Part of a small language model's weights.
Size: 11 layers, width 128, MLP 320 SwiGLU, vocabulary 4096, 2.42M parameters.
Architecture: RMSNorm before each block, rotary positions, biases on query, key and value, tied embeddings.
Training: 191M tokens, 5826 steps.
Each number is 500 + 25 x the weight over its row's rms, rounded and kept within 0 to 999. Layers, rows and columns count from 0. Numbers have three digits each. The size before them is the row's rms in percent of the matrix's.

# o: layer 3 attention output (transposed), 128x128, rms 0.121, rows 18-63,82-127, columns 64-127
# v: layer 3 attention value, 64x128, rms 0.12, rows 19-63, columns 64-127
# gate: layer 3 MLP gate, 320x128, rms 0.144, rows 0-20, columns 64-127
# up: layer 3 MLP up, 320x128, rms 0.139, rows 0-20, columns 64-127
# down: layer 3 MLP down (transposed), 320x128, rms 0.134, rows 0-20, columns 64-127
o18 094:517506499498513514529501455481487486514538551493497529511524499534475513472486481483531485481530493506461495515512473523529512456519571472520492495483524511490510487496529494484521528518493498
o82 102:461503526491467474524502491477468512486480469475487471477514513510517527521530534478523487514432489503498495502530464481501504493509456515530546484513504491460503526454522500504490473521497514
v19 108:495505484475489493518495517537492466488468490507466489502519482520483476511520495530474518555528470509508467531554501506481544518496456493509521532472496506526476512498505489499538515497499564
o19 097:537484487511519536484487527500505494517540517493498527504497477550501509491496466535528446443524533486513517483458465495492480473496529464495535471496507551485480508475539454503554526466475494
o83 110:501482465501539487546491513469503509485486496512460485491524431492489494487494526521529491469529492487525484552477507505488485493496499481546527501499511462499509498516515502484536507507487495
v20 101:508529490468528484480492501518501496466509521457475499438528451526492489513466505484531471479518489562475429491492496499545479509541500498490494550497506482491480526498470453556498508493470524
o20 093:496460492513508500479455458479509476526499458458455499484528494481442477484465508499501492506501513524477495526496481517479502474500509495502552497480535479494485431485533477499502503483496494
o84 105:507458489505518502501543484488435500514488497459476504487541444479482519483495528488512482462480465545524519511494486503532545501453496508498484482476474459489513520460484486494502465538522544
v21 101:506499541488486490492494473493515482511525478467498452529481482517483495505472490514497497536500506474497474518492464541529504506501460538523473518497483514482533496471489476459472463504495496
o21 093:522478474524508501501523499458500522464486480499493529468477533532483476470521492488549487491532515510516487514516552448524489471465513456472482524492511509521440519436483510526454501516519503
o85 108:509514515499508492496444481473499473500437515465534505517529468506503484490489499522489529543511493502547487524482509535488498522517542542480481459490451490532494476518488460477512495501472524
v22 096:542522487508509512475486491519519474449484511484508499490484462493480522534527532517498496545451457503520526499463480499499465520483453498500534522467508496470490489477466507499493491456467508
o22 087:497461479521500504496476512483450487491464498498552472493540495536513482455507489525462526463482510503497560442507485558508480477504525502500538523499503562508476476556515519495474479490508475
o86 101:513480497508532487511477498506488500488489460525526501500469472479499500560509526540456500468523482505512516526519555499500561537532517503531474472486538478525496502478511509472486474508427530
v23 109:513482479490482550504485495493499484535486518527483489515535497553514516519476449494476506523479503487496551502527460504482458509505489483532467496504550530499512493508484496522533522528490582
o23 098:502486505450482496506508496530444489488479511521505507501540535499506520492539521529489508490551486469466489514516510521498494498504509525479504553477490486517458536525516471509502498481495533
o87 115:483507524496498507497452486495502486482550507537512482558457473543466482523502503483486495521484528510496462449508517506477501516483464464518499468504561509472568494488485492515508545497473482
v24 097:491467546518505535513526487501519484507488489486493449487456462498526540484521472487448517528457481461534503531509527486488489502533486497474502476487465505518503504477540469468502520508510548
o24 086:502529508480454504539498508510506515521480493500512520516482518523500491456505510522516507500550521455456528501511463490472480508513476500519497514472512470532509503472498528499521534525482485
o88 100:484504513507528461482494491494513471537473501498526470527514480498522477523503508490513474497451454499553502541521556500490496520532519511517511478534533475459509505472479518485480480460523532
v25 107:538531521524501492543525459502500512496487477528519508485516528472535497547520489525497491520529468483542508550487504477511479487537486520505519471501519486526513541494496423490501495471510501
o25 098:503507494529519475467478525514500488463496469490506465501503500501496473445495492524527523541485501531526510443552504508521514459473457498519476507526464499471440506495532506512516473502468482
o89 113:531509515483496490499543461520484517538503511505547544502494415503527471508499481514468487467472521507528507560500500529514516519505505530467513474537531489511535511537513496472486453557512478
v26 099:472455541522573532496513481499486539470508491467480486556507490472524531479526491514485530525476519491488506478489453503494491512504523529492493497462479480514566488470518514507481458487508493
o26 091:499503507561485559515501478468523514519518514498499506476479515506505510510531489476489493504518515504510495525486528490491523514510495482504521487484520511495526466521488526502506513524526523
o90 104:512514531504499449487492533509453531512492502497521508487516511510467511479521477528499501528477497491516491498534491508500466484527491550517523492526492509485515472461485506480461488492508570
v27 102:523557509441492471508524473554506491480482492482485494497504481438527514504515396484477494537497431525503498492505496526505498536521477509458497518500468488507510510532517476517519482485501478
o27 105:526473464539493494497454496455477496494559502478496521501495562561481512489515488532554518481512531466498502490510484464518471452498486476490506498498525541524479467481472483480496517517473515
o91 103:531476488485509497510527526554558515498465476554482473508497466474502498538503535465488472484474502532501486520477508500489506540506483512509526506526478503465513533530481520487537433503531495
v28 104:500472497491480496471525491495490504484529480475476471462502502518485477578509496491497519477490509487506493491464511519486524475520492467498474480471527521486514501452501565470534495467485529
o28 086:486515509522496516468504472526488485521513490495509513511534490520532498443504505472522507438513488510519544494505509484502485503479495493513494504506484559485495497528462499521499517526533502
o92 109:537498529467488477530509496522482479490521523504531488510497509483477518540479483540483475512518469471509468528497513520471538482506523548501503504459510469524469519474526459496519506481459481
v29 096:481481484496534511487514543523469520525496489508479460523529507468535518480547554502470467504514544502494487480463500491511518489509509536506551513500517469454503507529502566562526484485546516
o29 100:495500490515500528520537470503509477520574500477516474465476484501512499506503483453448489468462463503506515543477558487478516518498500477537471452500514502511542541525479537502478484474520512
o93 105:492500481539515488475506546486520512478518461504482515476497554454492532491505531549522493470521534466494512483488436475515482468477464493505485517507493534507472493513505478444488532490509547
v30 104:503490485496510519509472467495487527554490484572466509497509514547501502478466519530474522532472495472487509502527444512523515471521507502559509494518476507495496514519518480543477519545546508
o30 096:522512495449484530462539489502477493518500529501498512510497465484499503505486508472515484511546488496508481531482526435489569542486493506456490498490474489533513521462503485491522499503495517
o94 107:489514538502505487496460488486472485518521521514465479540478488521474501469488484483491539485493518530469502414530495469507494449479453484485484515547517502481524496488500461483488501491572499
v31 096:512481515465553482490469523483511523525517494464515480514531495510472476528519550527485499492498493505471470528507549500540499515509557517490530525508515492524491511547496522506489528498446529
o31 094:499521487515492534496493519514528492521500473484527503496456462495494479463458423489527466501485496514468484507462499473490524502506481498486464472493503472478533517505501514499469467482486489
o95 105:502444508496473517498495489461468511511506505429469481520499515479525505462516471518494524472511487485507484518534510490522485469445487519451513539473460490528500520481477514474491473556471494
v32 096:501490512494491474472518475494511476495526480477482464506487503505526501529452514535463506492492488527488453525513547513481470459543475520501526505520465486465512537483530525501501512520498484
o32 091:532500511493506508539506514529499513530549478537498534509490535538480485495533486511480480514529523471485507497488504453470497515494502488485536464471538519525506550476454493510508538503523499
o96 106:540455488520496497464513485503475468523475519509498493489478490528491475478498486522490499457506454495561498524466516469443484485452566494464477491531472490517474540508532489472519512507487492
v33 106:474535488453521496538415520492497476473528483455504519490491491505490502459542496506503499546524493446499453499501545476543504512529499495503477516519509519497519483501523490508447445534492518
o33 098:527517493541549461495493538478535532462473492493508521518492502503470503515426512502527506488528518555516481477512474502498529461488496531507492496500486475477448467467537464494493495465478496
o97 109:443548478487467526486499516554499495508479484466463481479564493496537493490535518517467522530501480500494482499472516483518516519461505526506507518514476483526504503518471506546509490527527541
v34 101:482496475532505517509537547521492505467478472479469504463440534502526470470494519495526535488476544487530491491471476514457486500505485515530510459474492477510498498491522555543523450522487482
o34 100:507545491497496549526510494486469531472497501524497502492536462503519496525512498496454466485524479505507500519498525502553506485501570495545511496497490495494506481540470534509506513514538494
o98 093:493532540539536489522496550495511504474502473494480507446507494517521471488522544500515498507488522497480525463460471499477485521453491509493531485507507522488453557484535481558517504489488511
v35 103:539486474479456477485515480520511537495486498490493526534477533515468519535529507521533528472507516497498463521502555525485470488511532479485484497483535461509472484485527478476530517498493447
o35 102:453514520428507504511507515501486476497519521500504501549519498502507490491485524514470511508520516510504538462509457476554487522479478470499461503510503539496550501486457531488505542537517479
o99 104:523462501483466486509513442506468537546522537501467478500498538508474460523508485498494473474504482484525449526485482510460485523514505507467510516455522468527475535500504464473504459540478482
v36 110:505513520496495515514511463500502463538529526517559517472496515534459509500500501510496425500521480502473455529500459481521538508516481476491456508506501482514570536495522498533487490494464507
o36 114:498475481509524464474482454505484520477445465521470463474509524468502494486512510492531564506477525517506509482523492490530466480498491541515533545501514493546459470515497480474474485505483530
o100 109:475506507492557507504517519479509529512508525500554483515502417506477521477475497505449488488517492504503455537508476486478511512518476498518443514500477486489530553493477511473501524515506485
v37 099:471519432506521453494487516533472491457512515501461426449502500487502475504500500479459487485518491500485520469541462532492502533488498519519526522519514471516469492537538501521494487493526552
o37 081:529492491501505533481532525509504479506534507492490496487509449521473515522513481480490481445505472512498489573458519444483517473500488454501496484501496468501503471454491486469497482500501469
o101 097:499508489529549460478517516516485471462542481495444490489519513530495499482501529468525499512506526528487517462483470482501513479473480475516489478508513500495493475528485507504485495493496521
v38 096:511498530524535483512493460484528473488487460462511475484495511536496516449505465507415529503438497488510527499518481505541506509515539465510450475501514500484492499492458523496511468501464495
o38 088:520555480547496500512541479525499540497460461544502539469485488498474520512537478505518458508542509526491497505486504480527458488522486540474481464505488474515488508491481495528484511550540521
o102 106:494498546509471492526482475518499478498458488492543467509506513500488460492514518470470489519457467496579514496525467516507490490448489534501538489481497493505509479477436484494502491499464512
v39 102:504483516479476493500529504514495526494501494502526481514460495462512538493546499482539515501478514510495481512537480506482510471510490443515473514487536491501542494539497543548521494521549526
o39 077:550499513500485515526517511524479522514521488489525476528548589505523504523492543478472525506549477473465506507520483504497489496498527514518495515485542532523554506500495463473514489509474513
o103 114:443513524487493491522538530480477511460478491468475487519481485472509475481521550529474508484482527526508511499485452502498522505550460501547488538498481522475525517508501548495510491497546541
v40 102:504475521478476494502506517518499536546500523512502470511482450503458492499543493488492577508514503482493481488478525506522526494454548500539522513508534494510521494476526510522452542446510547
o40 092:525502495506495520517549509512498508497523496474517512566472475504528491489467498487550449483450482521497529472479493487509489520472478453512465495522496492474513514537499487490501491543491475
o104 112:489481547495462487507489508478484510507478513509455484534505477508466484490534490494449500495495469483459493517503526500476463469506493538549490580514526496537454518437522498474471470482505498
v41 098:499487482535530531517461486529508497497509508466547496505485474513505505532530509508482508503522505510528465498492497445506495456498512513569516471518505501490501543459532491527427543469497533
o41 091:516515513508533501475480510493537507503489491546530522476500461454499473483474479502486485523479494513525492466490528530489539508515522485506512500499486511460465503525543499524511461461510526
o105 102:482518532534478458494491495510487537509482489428475492456506491521505508465523440531505531485495504490504479516488527467467468457505515553507492505496506488525502542486525504485507522526503504
v42 087:491454522494476522517480471463502488553503489527460504570471498529499519467499554528484473503492477461497484561508478525490485462520463502496478464455535501492505545483468455437484467501522500
o42 073:524514537490581474492546486481483507490479497511487478451473531503502482487474512505488543530504486503498498488542540485507484549451483488496491548503459495515508547474510501528484475488508519
o106 099:483512461505503511491486454476525497539462557509533514522537486493513496501475484541501496498477515501523481523488470527495502496501505516482462483514520472497523464542511508477479513478500484
v43 103:497475439489542461500497499466512486509536476482459473455553494500470507463473519502480510480481464508488540459490487466483460495492501519502501505480518482499490519532479521487478521430503526
o43 099:496486481505514505493495462494499513535498472481512533467517446483490524466486470480501412467460454504499520526461501524498537513509480478518547460530482422463494498517525486508467486476532510
o107 101:550467508517491512497475463492537467519526485494484510497486517516493503478513476495533510499464511507472483473512512483540543471464490444504501516524493500527487467504508474512484483458472467
v44 103:515522487505516466499504513522463531462502535448494535513509477473535470493467533479476500485541500542473468508486543519545505501513509520489521498519463474480498482534503476484490489541504485
o44 090:499460557486520487529496531500534520493525468493527485492481493542442497530515513486510497514467517504469466479471507524442544484525505489517497500498500538513527465512499481518537519477485474
o108 116:516506457514472500478516503495482535483511504525482540473548488493531523470506524488475502480539484500478509527465497495527499507498555502451516505510482478505528473534497500533534510518516502
v45 092:546484491532493492469502520532475491541484507505489509487472500489473485479507551520471462489474479442484476510480498503534470485520473476515494472478425473478492475494488550460524573528502547
o45 085:501474536434533481531547452512490462523488509533533486477499486517487506487470499492509494512483468503526514485507565483523557530485489509505516486508495517492510495489471488504469493491523515
o109 100:540517462496528483498519480498506491499494482570539456523527516461505521481488524500490529505533509484475527517481490477530499465516478492517479474454499466483548506489489504425533564478528497
v46 100:502501468507470483486483534476504462490500498481474518473423469509524499472489494496482503487519577514496473491472530492503493466517491481534514492523501442472457510546478486542469485500482505
o46 097:488473520479569497491509496478503522484516490517502479505563448491485500512507525506507521497439457502462506494526524534516539459508499523514479520506491492497485488473483500521487509500511523
o110 103:498494504536517485465525489520469499490468507507468520462522513492530476449463527527488490467485479533501546512479496541505507511500497528426502519489514476532438525488553484542529466509479529
v47 099:482494504502514482484520511489528500520464529510470472473546523522524513532484489503513494558431482484541550497488526536538495546478526520481525532567548514475464514513491455525506499509484477
o47 086:511476488483448485493519493490497480501553521463476487520525482527494513492481490504529500467506514523473513533470490496467498494507539537466475496489524483538488539495516506472498506514475455
o111 106:505487532459501502462519498510480476514529499534466527567494520530485465539490502475509498499467473506524525478537523520537502494486499504466491497517566527500489486456435506470525447497502506
v48 104:480453500509458544515522525512540513504488496531509516504496540541500523504560487510498530525506512463520529527499503536418515497488511507503465516501490541548482508514486515492543518529524462
o48 111:487558484462487473490502547483466503480501557485486506548504519507581511478505502507487501487530489498504509535513483490539474516480508511480476534523489508498497553495502520510507509491496492
o112 101:482484518455485466553471522448520489502515530458519499510490524531512487510512492498524512504522546466512492483536523529479485507488507479513521497528509535492494498523479498530493496501491467
v49 105:490472493497519494465558535547519509466508508479520498438512488514525474482473540496479530532502515506488497476536565487478498506499509478513510549504508505493482520520525506527524528530532526
o49 108:484543505499414475504485517569519506539536550445467479535509510514501481498488512485489481481521505462483491572468509503470480498506499537483488506493545504549489529518506488488517514497522503
o113 107:508475529518490493476537530515495499474513518480463489507496510531511464500514523501514525506502484493492508481511524459499532478427487481502511528531496537491465487446502483513518463527534511
v50 098:504503430526508476512462476498512431448483480491513484500474426509538498475453455485479519506501532506508497475479493478479512482483501472528467529543500506482452504494497528513479543522498503
o50 080:515495500520501518504477484504496477527458496521462518477518442499486484523528482510477492489513484467513488517485524493503489509506495500463513496510486463527482498481521507501521486511527532
o114 105:509451497533507461478461483491482457469481457520463485466476491491487487503511517493511527509509459505522539452503510499472504492507491473529496489511513495484455529485498494541500491490505488
v51 092:523522501490450537495496505530532519479485459516549509535474529489533520504543498518483504505516474473516498572507545458443496492515544499504506522512456485459480525477445553497488510488534471
o51 099:499535510477528459519502530512451481499498528511525485535498500515538491461480474514476531527480472479505516437537523516524468510494472494496502485508513505498485583508495507521489498510494511
o115 095:495466531509460520507529473532518507530447460509491510462437536445513501532534471551455470486520507475555517513513514497512505511481502530481508507509489521508486507523472495457508475548515495
v52 102:500503511503504505549507496493505510527543515478455476497494507523458489488521509512520544530496464517500507434443479560484443505498518502467489470482452516495497516512499441488494486440492509
o52 088:481525501474488514463501524468519516438480523536530498499471552465507528471526503515526448513502483568521519495499502484541517519501446509492469517499482524443507511478477482466505510468519487
o116 114:523504529475473499516490472509526490543557510457495484510541479531511518489466473460466546458474512485451482501473512540495524485478490513449476460507461501521504476502503497524488473500451525
v53 092:469516501521465525519490481500492482507504550492510476456507503528500479509492499505511513503525476527524437548468503497509468472534484519502492521542499481527473493460536493464497542519522503
o53 090:525492531474498448499496501497535480494473511542508504522474537544440451499455509496514548503514553526519501444508539533488480486450497477492518510461553557505484513490534480496509517505503474
o117 095:482516511477512469540502498509499485537480520515482450477540446534490493507487517475487514517469482503532499509491521494522507525525530520529501493498501494524481528481522496496491521499562485
v54 105:501488483448529518511491505508520461497542507481516541472491489519490503469533441484518510485504486418503472476533485494507457494478538533523478497493472490537516504498489532509453484494502536
o54 091:498497465534550429476493488494489505469507479511529505517489521477530508465468546502529479480493460523530518511496464541538549492515477484511526498472502502467484472487495445537501503488482492
o118 112:467525500511452503497479537485524505518461456484501507488527470517495527484555499495424495513494521520495458510491553508504513521430479506513481522503515471517525526470491505534532512479485465
v55 092:507512535491538513506509533497494489501497507511526491497504499535488478479488474465529475545501437454466487511534493500474500494472530523516516509508506480494513508466516520526482493483481475
o55 090:513472494522504502496500488507478478479475494515507488518503524481531507536504518510499513512511527506524520509490477546515479536532464502508534488457544504516493479565474498492499526507476515
o119 101:498507527522548536477470523499512502527510492520481513487517492538446474479486486480417499483512475459492495537495529503495473514486496487535466528516534477515535519480461486501478544494485515
v56 092:495524524487496506479492478523528515474515466476491531496457512512516515499510543474517496504512486538526492493504512521455464513499499501476460482462511422530483482457484496483500511416500439
o56 090:462507471478549497505458507460494502487495481498509491531501497470499513518495510541463485539467501502469489494489466534494477484510508464513477513519503499476529445508456532492482489539549494
o120 098:509501492499494490536515485481518528504449529436544480444508510499527513514510530514513489479485511517567493511477529493503526534508509540459484504481469496556480480512520474512469464490471496
v57 098:531489503464472456532512499511514520486486492501485489501476490494472492517572476463492455497472487461500495480482518489503461518522488510421521507501549521492506487520494450479487499496484512
o57 097:508501455512499503482469496476474488505506477477513466523494523492515451479476517552500530503481513520503509528524447514506488512442433515539461500518478501492555440507468481459487490493491476
o121 098:503470455474498516494509495550517489509539475487525480495539512464497523527472537487462475495486515506482482536511490516497525528531510500511464533492489465443497533560478528491524450483515501
v58 097:498555490498459503501468479510505469530532519511500495478498522543445506562500459503550471485545512493515482484497509486506473470525490485505480496527482509508494517525491451555486469487449463
o58 097:506488478490515461476485499461488476460495499500476499520520527476514488494497512511545544494493529535510518504535469487516484497470503529500491523491499490497463480463499477479456488479468512
o122 099:489482501504500487508532482545478502567516501470499487500500514506495530484444479471514465455484486531507489510489519518448525498491499505521473456502475486475466594508512498520509468550491476
v59 106:524517463510516473541471478503513481498486490462475476479479488486507528525513486499483506493475476489541469501453498490545522464508515528565493505484503455534482493490481527493472513478458545
o59 094:502460507494568517487532489491507471517487476506558511467459455496484514477507457491515506509500488494466529489489491524502540502519502465494505497502457496513518440484518522543490491505508476
o123 111:509464488539504461503476438435465491532462483476492491456506489461514511502515500509502502472482468496552486548477524513512467479522493510521497495472526464540513516496464476496492482494482500
v60 106:492532512481486516503508471509512497475502500491489451483478494481496450480511481497481474510507488481441490513458481448471506505508521519475502509528446521532499502508472553499458461482455474
o60 110:529496445542539506463503467458453503484465477506490512527500493505526503475485489520539528493501491520550523483538470499558488493514443494514527477498506486525463449468482489495509509500466503
o124 107:504474536483538537509469508482532481507509484492508508489510482471511526525496449456461465513500491474487525496517542502522534516499511517494498500529493488479498503500474470498514469480510503
v61 095:503493448491488508478523504493529488535472483530492477482482462541514486506494503516503533530468490570508489528449493478457537495495483538527506522520536500490440551507500512536452496480536523
o61 096:536478526457513526478497489471476472513549538507499518505526464521521506494463467495490474498523430497480515496506528500492522498473546468466500484515496487516450540485539497506538505511508489
o125 098:507471541450509469485511497468499493493481526523450482504469476517492454482491510528536526454486488510522495485517505490525470474514490519480475538525522495539420474452525471495501491503510506
v62 109:456450530507518504494492477470504488483508500511502483485471480495442528509558497523482528478434521529462537469510492509509517497475520454500467492499523492523513495519491517468486511466536537
o62 083:522472517557476487484514504545544529521472517473521504442496479476532518494505538474539529484499479508471538470475491513472518510536479551479481502509466480486498480474504471495500474519460502
o126 118:471492512480522478503507495463477471475489523469506504551497522507468464525479496533493500516481477503499531518527485529513533469548480519543489533482525481537478431496496562501463485449493545
v63 103:480512526500502495482470469518507487506485487498538502476490483461512514473494480507538511484501506530548503498524482480517465498505476493484494501465460503524426493498515522524543527513449504
o63 089:487496455476478513505471469480503498520506476510489543545488490530433532516497473528532443506504534493472500459476444501501480497535526491491538476520501511522491492481525508475533527491481505
o127 110:467509491510499499512489518479531493510473471495501507468491448477532507514512522467511497493494486547542506477485519483484542508490456502495520475491535524441492550440544550503523499490490518
gate0 105:479523517487508496475472556547464499488541479495542513502534485518441523476546436476531501521524530521497526501509474489540548505521509474521443491487511518526493500508473489466492479505516494
up0 095:482517539481511541499471527540488500478503500476497503482525479493473500504509450507520481528460507499532483510490472508494451483544534429510478474455487496571506481514500478449463517471485492
down0 099:482541464531566518546472507476533509515520514503520501474500516504492468504493526537506529485468482485495517534513523520532443511552480486450535512487520522490496536495483505508451498502510505
gate1 094:477523497536536433529525520521499486518485472479514533527474499533520517505515522474571479507460455518504525461508472482466488511466499503486496457506492475478518541474495520516496491527517474
up1 113:477453535522449540444499515474517523530509500488452526487480511509461464457524488509471518487514477498522506521496530463503466499475502461493512509500493527526454476487514549478511547493486525
down1 111:508522479528501505491544520534490517566527484509463556513499476525497515524521519458551469513486444499498533505517501477511494485489508471483526464542494525467490525493534539504489468516513493
gate2 089:481465481501475469509476528541513526478518526497528511519511479482504477526477475480527516475496504468490527518462527491512497539485514472539455512489512469506554472487499512457533528488460488
up2 090:521527490492486493484520546496493484544523493495462515450506468554519501455488516497503503494455561568545485517507513464483483471486488501477486449520493507504453526513548482522473470515542514
down2 095:521545493515437468475486486504542498489522466484453507514522495516538482496489479454487488494463520518483485523524546496450460483502463482524452498489469514513535540468542542494504500450477502
gate3 104:518509483505493501486506529504452484539471467450535488515509550510479499469515498471454467512532528512499529474472483479491517469488520496470488526510536469506496514452483494498493488529508504
up3 102:521499501499495506474501487508500475487497522473484478490507472501478516478482476513510524511523544531486494513488513519479524462455539446465455516494510461522511490504547466495509476539532463
down3 102:500477483499438464488491468516498524510502488491503494516485569544491501496449438536466511506544490487474492512455481487491485486530508504544492491497488493540500516547542514521523524503523455
gate4 102:506473525515553469472511517505500484496534514509466457473507486524485468472460500476545504486472446486505494521482549483528478473452484479481504507507546488495468511491532475484506481496491511
up4 102:504506476483457531426523520493501475507489519488433501508532509500458506489421477518526511503484501534527500532530477462486476446475530515533533546488504470508484531491502496523503494479511507
down4 106:524507512485529517429523521490503471494500518478513513456540485495521464485467513475477478521505495529516471485512493531511511479472492526511495474500492492446480485546493479529480447479486537
gate5 108:513475513524502516475502443511458492513490525521527480484479462504508441498517537464511482498542515546451519507498519503418522544491523539503522486517517490501509516536485544506486504541521493
up5 099:518505507489502532483502508484490545530520476541514519517485500508534486471476508453484501498543528502552490484536469465490521560532498498527537514517492516471475513544502521498492534501488479
down5 105:509536491515435488499515476511488480494482509468517503522468506511530478524507464515501500479510514566460503511519537512492503498528519533496487491516499485528489467551490529508481515505518453
gate6 097:516482504511505490507477498496524534476476510494546490510518516500508476528524517484503469489499510506513492528508519498521494509518537509489494500500532467498476533462503460560506511488464514
up6 104:511495472484521472509508480536527570542485525527548465543483499471510482549550513521454475474506546522476515518527538512527502508503521508485516530467512477484564514490514477489517509487473478
down6 104:525449509485501522501517518479514526513512546497497510509477471484545517507504544517517469473504548525504509468490508530520508483505538467466530480526492490492514529497494482460478503496453518
gate7 098:504502496507518465524522485493505502498475465557491539533524501475500498499517538481517509541506499521538512485420484483467525490487475510514475469505471451442479519563481512495502504508492497
up7 106:520492521531499531456462522485507537510539473481517459551491523491491483512472513482484502481535520522499486506551500472512486467474543494534517491508496464494469489481513517500499504451512513
down7 108:513482476536520520503530493494493497504445444543471516534512474500491483488526509494498551534537494520522497472451501489524464504472530474477478523510463465466461457542500518524492477464484487
gate8 109:529502522507463480510493483480488518511502459506451489468519497513508465449536494488550547475493508473484508515489492499481509471535512499512513494547554523521495519486521523507479469523522543
up8 108:552526519502494454502488475507479514534485518505529497522465495515497468484478508501483502484485544471477490497486524503510499486530536530475501476514549523535543483459484477430536478477519447
down8 106:503508553486464522481516473509477479479488541512545572502486468432490499523504488495497440545499495515488498503496526522480499517512506553484490508454503503507563455520501475472495476487500501
gate9 105:494487535507490483509518532499464480509509518506529481517507483490534509556532485510488532504508475510507458517514485500438506483461472486519493483491492500477512505489462456540519506467441498
up9 114:523528523546531487485491470480491508483524512471478522516481462463516461544503452498521504475514481507504494480465515508485519497510458526455469489523525490489477494488428525504513511478508517
down9 114:535524494471488483507493484536502495479496487515494508489463508499504520472529472486502503541511519517482486498485548502521485490498544501464471469494469526505504505491511537449500523488546497
gate10 098:491486497507525466494501534479534517572524498503468556525504490540494536497468468499518485478487504488510481548510509494493491525486538494480517521501532505493451490480513480512513491466520471
up10 095:504480439512499462507492507529516507517484508490475495478504531500531506487485496493512455489475482494539530524525480478515509480495560519500494498520497532468478530502490492535505470505511492
down10 097:484491509480570473505548489487508510503487456520515515491474511491517492501528537521523459464529485496508478517506508470515528491476482456469485517498486489484513475520512469480515485472489512
gate11 099:481523506486494464521489499472491471482500480456490470504517522550480534515477533485515527504488515517509519462491500545487497542488476573482502459528519441507513492539530461491498496484546479
up11 104:503510552543440521497512534477504490520485494501529470506507506480488506482541482543510552488479527494493433478473503504487544439495490501529483503460489485504515458474468478484488475505522510
down11 101:527492488424537510516491508527515506497495517491505520470512486569492540536503516499496437460493502519499537493521528504487505521503525542448511484511501500447503567493527525504464475472504525
gate12 102:539513525481539456476518506538488533485486523472484482476510511513513487481483496506512476501512503490524449505482514470468514485438545495475470514535515484467525507477514523473528494515491476
up12 091:506522492529486491527529528496483452494517498493469501533484512485518528517505470505498488493472465502490466541485519530528507503518476589548500507506457486499509483501518501542489502514451467
down12 096:507472478527460492534517499450505492522518463488507506508506488486517491476466479488493532484484512506518532463477509533481506504521492548542496432505494474486506500509486494543463534514432510
gate13 092:499501471483515493452489485511497492529525527498512502510500484454488528497482497498472446520484514507512491493537481504496497482488552510460474472524440509468486496527482462471503506474537519
up13 095:480519525529515519518496487537468491487475515484500509524471450444491489498559476493503526520552463460469489483523490548487480479494507472485529499514512480560520515477562474537501487457477537
down13 095:506488500482468489504510523496512470473528503485508484491516535488489481492467495520477503488445498511532483511476504438543546517534541494482481502467500490440495499507443518477466518539510491
gate14 099:525534485560523524504529486485485517512525511532462493464453488525522504494444514511509533512498517503509522477465474526524506504470494503559562547493508472505484513531472517526518526526506492
up14 102:489464537440526495526504473485490529531526557501486500516537492510509547436537468516504487481508483545536488531483509534503536525514493507529493486545512461513467528511489492487491508527507496
down14 100:492491529495492510578529499512523520481476517525503509510531532474510500453507483529473468470457511479482535507525477493486530487552468485493461508497512497474501503492483510440470512482511489
gate15 108:517477482496510498537534500532469485517517488529511502503505502504457476506474456497498544446492479479488507499489481519483485467472542519455494454460508443500507526513458526480480497464514552
up15 102:520506442494531473502562463484502486529518493535474522517504472508495468528517479501497513492514500460456516517473472551476515507520541515492467461474535475464488505498502495502472460505496525
down15 101:481494519494521461464503492530510478517509498512492515541534482547461453490500497495516516567474471454456473506492496526494511511492507510532489491502486498498509497509508510502489478529512457
gate16 101:527492539489479470492513530509519516528524500474532497481463497515508472490508511518488499526468495518492507483488495490486494478502520458543533460527476489545520475525514512514482485473468548
up16 106:556497529494492491487501485495525472541534519525514511487464483507527493470494505515461517511515515493477467516479520543504456471500531469532516478502494526506512473524524506509481500494472512
down16 099:496485495504529504486530503516459504526463533506501503530558507495510504500497500493498481465506510476479475485503528518530502512518504499515471502454478563506513478488499493463480505507483483
gate17 097:520502504505489521505473480539473447516508506480501519511547483523510461474531504499510470480515520511517492535466544509498471462483514539504535477536507490500525484560458459483462508535531496
up17 101:477546476483501487536515477528475482515491489528548501497502492516544512548492472485516478486512498531515534486517488506495493531522476509551485499510521482470540477481510516474467489571530539
down17 101:468479509492493490484568506483530531483490505541521522465513522505485519471528493478500510497504518507526523505538491494512524490526515508495461513518524520489495475448536541501538484472494501
gate18 091:556500502548493501500463502490486548497570473523491453497517449505472501489507481490495461484513467511503503533496507477480466482515528443553467510496536481468480509499474456523438497529513529
up18 099:486543507517506505478483520520460511458503523484484463515503482509444518535478503497500491510462508507520538524515475496501526513538521490535455479488505467526452515512514499488447475467500462
down18 099:523514490492513487479484521492534500512422536479487475518497482453499510541482498500530522501469522505485498475517492498468522540444460544529521533479502500486545489479539503518520477487495464
gate19 097:498509525445526511496528479507501476482515489520503519540467494527485461513490550455471512515508486476540557461496477466540536508439473477493529445507508498436472497491450547524474476477499502
up19 101:501450511514495490482479493498500491520513448504496461499490511507478501463525489477530485468499559523482505520448477513467518501525467513531508526481519512505504525495507524498467514503463475
down19 100:488525496504532493503474493490539525513479498547486500532487482461484453512511521489511503497471522475503533502514486507472533507495471507486475442516491533471463511473474537457481509494501527
gate20 088:490549519489519496508498443521510464498521527454519478443532482505550476493509496491481504465481491482466503489498520524542562510487508495496495491505526538494518491526516494515483494500502466
up20 094:509504515517510489519466504463527504518515518485491505492530475522513519478466477520536498472510510484474509494528576478498440470520538483486469496512510526495514517508510505478514457523524484
down20 094:480514490491494511505492469555496497474508490495516490482498490458502476501543551495472492454507480499487492495508501541519584522488462540471495506480527439480495501479504495539497489502489508